Weights of a small transformer language model.
Size: 15 layers, width 96, MLP 384 squared ReLU, vocabulary 868, 1.83M parameters.
Architecture: LayerNorm before each block, rotary positions.
Each number is 128 + 24 x the weight over its row's rms, rounded and kept within 0 to 255. Layers, rows and columns count from 0. Numbers have three digits each. The size before them is the row's rms in percent of the matrix's.

# up: layer 12 MLP up, 384x96, rms 0.222, rows 360-383, columns 64-95
# down: layer 12 MLP down (transposed), 384x96, rms 0.227, rows 360-383, columns 64-95
up360 096:123162117122136150129140080073145107156129085128159156149163115099135145124135095154131131154096
down360 098:102092131129131107110165106127146127106127130162128112093162137174116122136148135108138126114151
up361 108:095167170158109141115107085117144113132138145116120121067125107134142109110172119140128149155141
down361 108:133147140086149069163109106119147083145110152131146121123122144117128170159121112107148149146146
up362 100:126154150104154163084127124116125088110100149100131107131147093109127131144155197114088137143151
down362 102:146129110127090114137143120144162142126110148154114175128196110110097150171134114112142156172118
up363 094:142138099130131147139145150110149140123139148153151125162123145122087124112101110131133130119129
down363 102:121143113130129154097148147125151194137163133138114122096108122112132167112163123095108130116163
up364 097:136113129144093120137139115150129130158094113181145130157110142127155149120152144108142133123133
down364 101:147139147128154137202139136107114119130136110105119107135101132147150137131098104128136127171149
up365 094:113158129115136098135155073116170075129131131084122127119107089104122130152119104142174114128178
down365 105:146084125086099114143121133112114138144133101090151131124141143081160178109137147120137104180184
up366 099:119071102150168142114098142073114123130088145118160155121125088119152139143130143140146048129139
down366 101:124116162124141141185081078139124131178109108147119071203157117092149150109136117124135123124138
up367 091:125142135105090131122098137137139106138128097161122112136124142119164153132146092119150051102121
down367 095:101144122108111101135151134084136121115144160149163133215116108137143114149146174159123109126135
up368 093:126138098110122155128151115093117139138113167141120139110131141115166139142108113114119104165096
down368 098:108159147127137140148121118153118143107165085124124093098099086132133133163097117129147138155125
up369 097:107166102097097138111140121143147098149171100147128148114112123134145103135090114142126096140134
down369 092:133116105160126123135143101100106152130145159132151109082170119148126099139162153093151159142136
up370 106:115119136181122132148142104135141134125074136129136145106129122127123163160105151139136140117113
down370 086:152141118091096093112109158131124124143124111108115155113133134145142155081123185115157122139084
up371 112:096144097147148097111144123127097161128108135119150138157084096156131181128102095110165141105140
down371 109:107139085155125143131140099113142130150109192150135083089071138130125116151151119096133149109128
up372 098:151144127123104126115141072145156126137127113094145149105118079102169123119165181101136144116136
down372 098:159120113163119137170105131106143156121143131122116139112122121131067182127141135074161074137100
up373 097:125152111087165147139153099194132145130113114122099163115155093110157149136142115131121131106179
down373 108:103120109112068154147168132139125161147117086131161100176143129092113115126139095102133158138114
up374 102:103161122150116119134150087099121113095087111127117150154124112126107188134148140146153132072101
down374 105:110116140167128102165117142155134148111099093091115180161124171147113149140131146123129116139107
up375 108:164086109119140151129096200078135087108135135145104140105148129149131113129142141092126144139146
down375 107:143151177126145154086149163096101125166125148112133137104077137116156099131105124140121114121096
up376 100:143140163089170178119124128083099101155108078122134084139133141129150095139122151077136146117076
down376 106:142096140139167135135136138141105149096144114128131151141139172113097164128146087118086172159139
up377 100:131080155097189144137122141145142135120115093150153136095123139139077125142123127169169147130129
down377 099:102138144149144138138129120140129110145075120127060107144130163093140116098129116110113108131161
up378 098:155150106121132120120143178086129151115117117130155141148117124125145131116142157116132140135157
down378 091:134170133154131131123107112094095158171129125137134116150122139158113152137104162136125138122116
up379 096:137160078111117116128114132110114127118128184086117133164138141133112139155129121074158082148169
down379 107:166144138117094177117122103130132125131138149078110095109124123105104136189113152132159182108129
up380 107:152101135100165150168114162157095113156154100148135116160129114127115139101103104159118125092152
down380 100:118172106135074067154120116173110102153113175135146145115115117131099162191106156089139125151128
up381 098:181135145154138142073122097144140127145170137103117172116133105126126121081134132144121160112110
down381 102:124116165175146143132111134101132140110107074117143114136123100154126119091069111102097106069147
up382 100:156142103135061137085186150128129113140112122119073149107118096118117128128129073098107123097151
down382 098:108130094091137119123144165152144154138119148126096168137112155126129146143131158128122120159141
up383 098:125134143138172108090198127171155188112115120130121139145122123109134115115134137141149119151144
down383 106:118140114155116102096096185141137122154134122117150142095109115128081112108138147136137146151135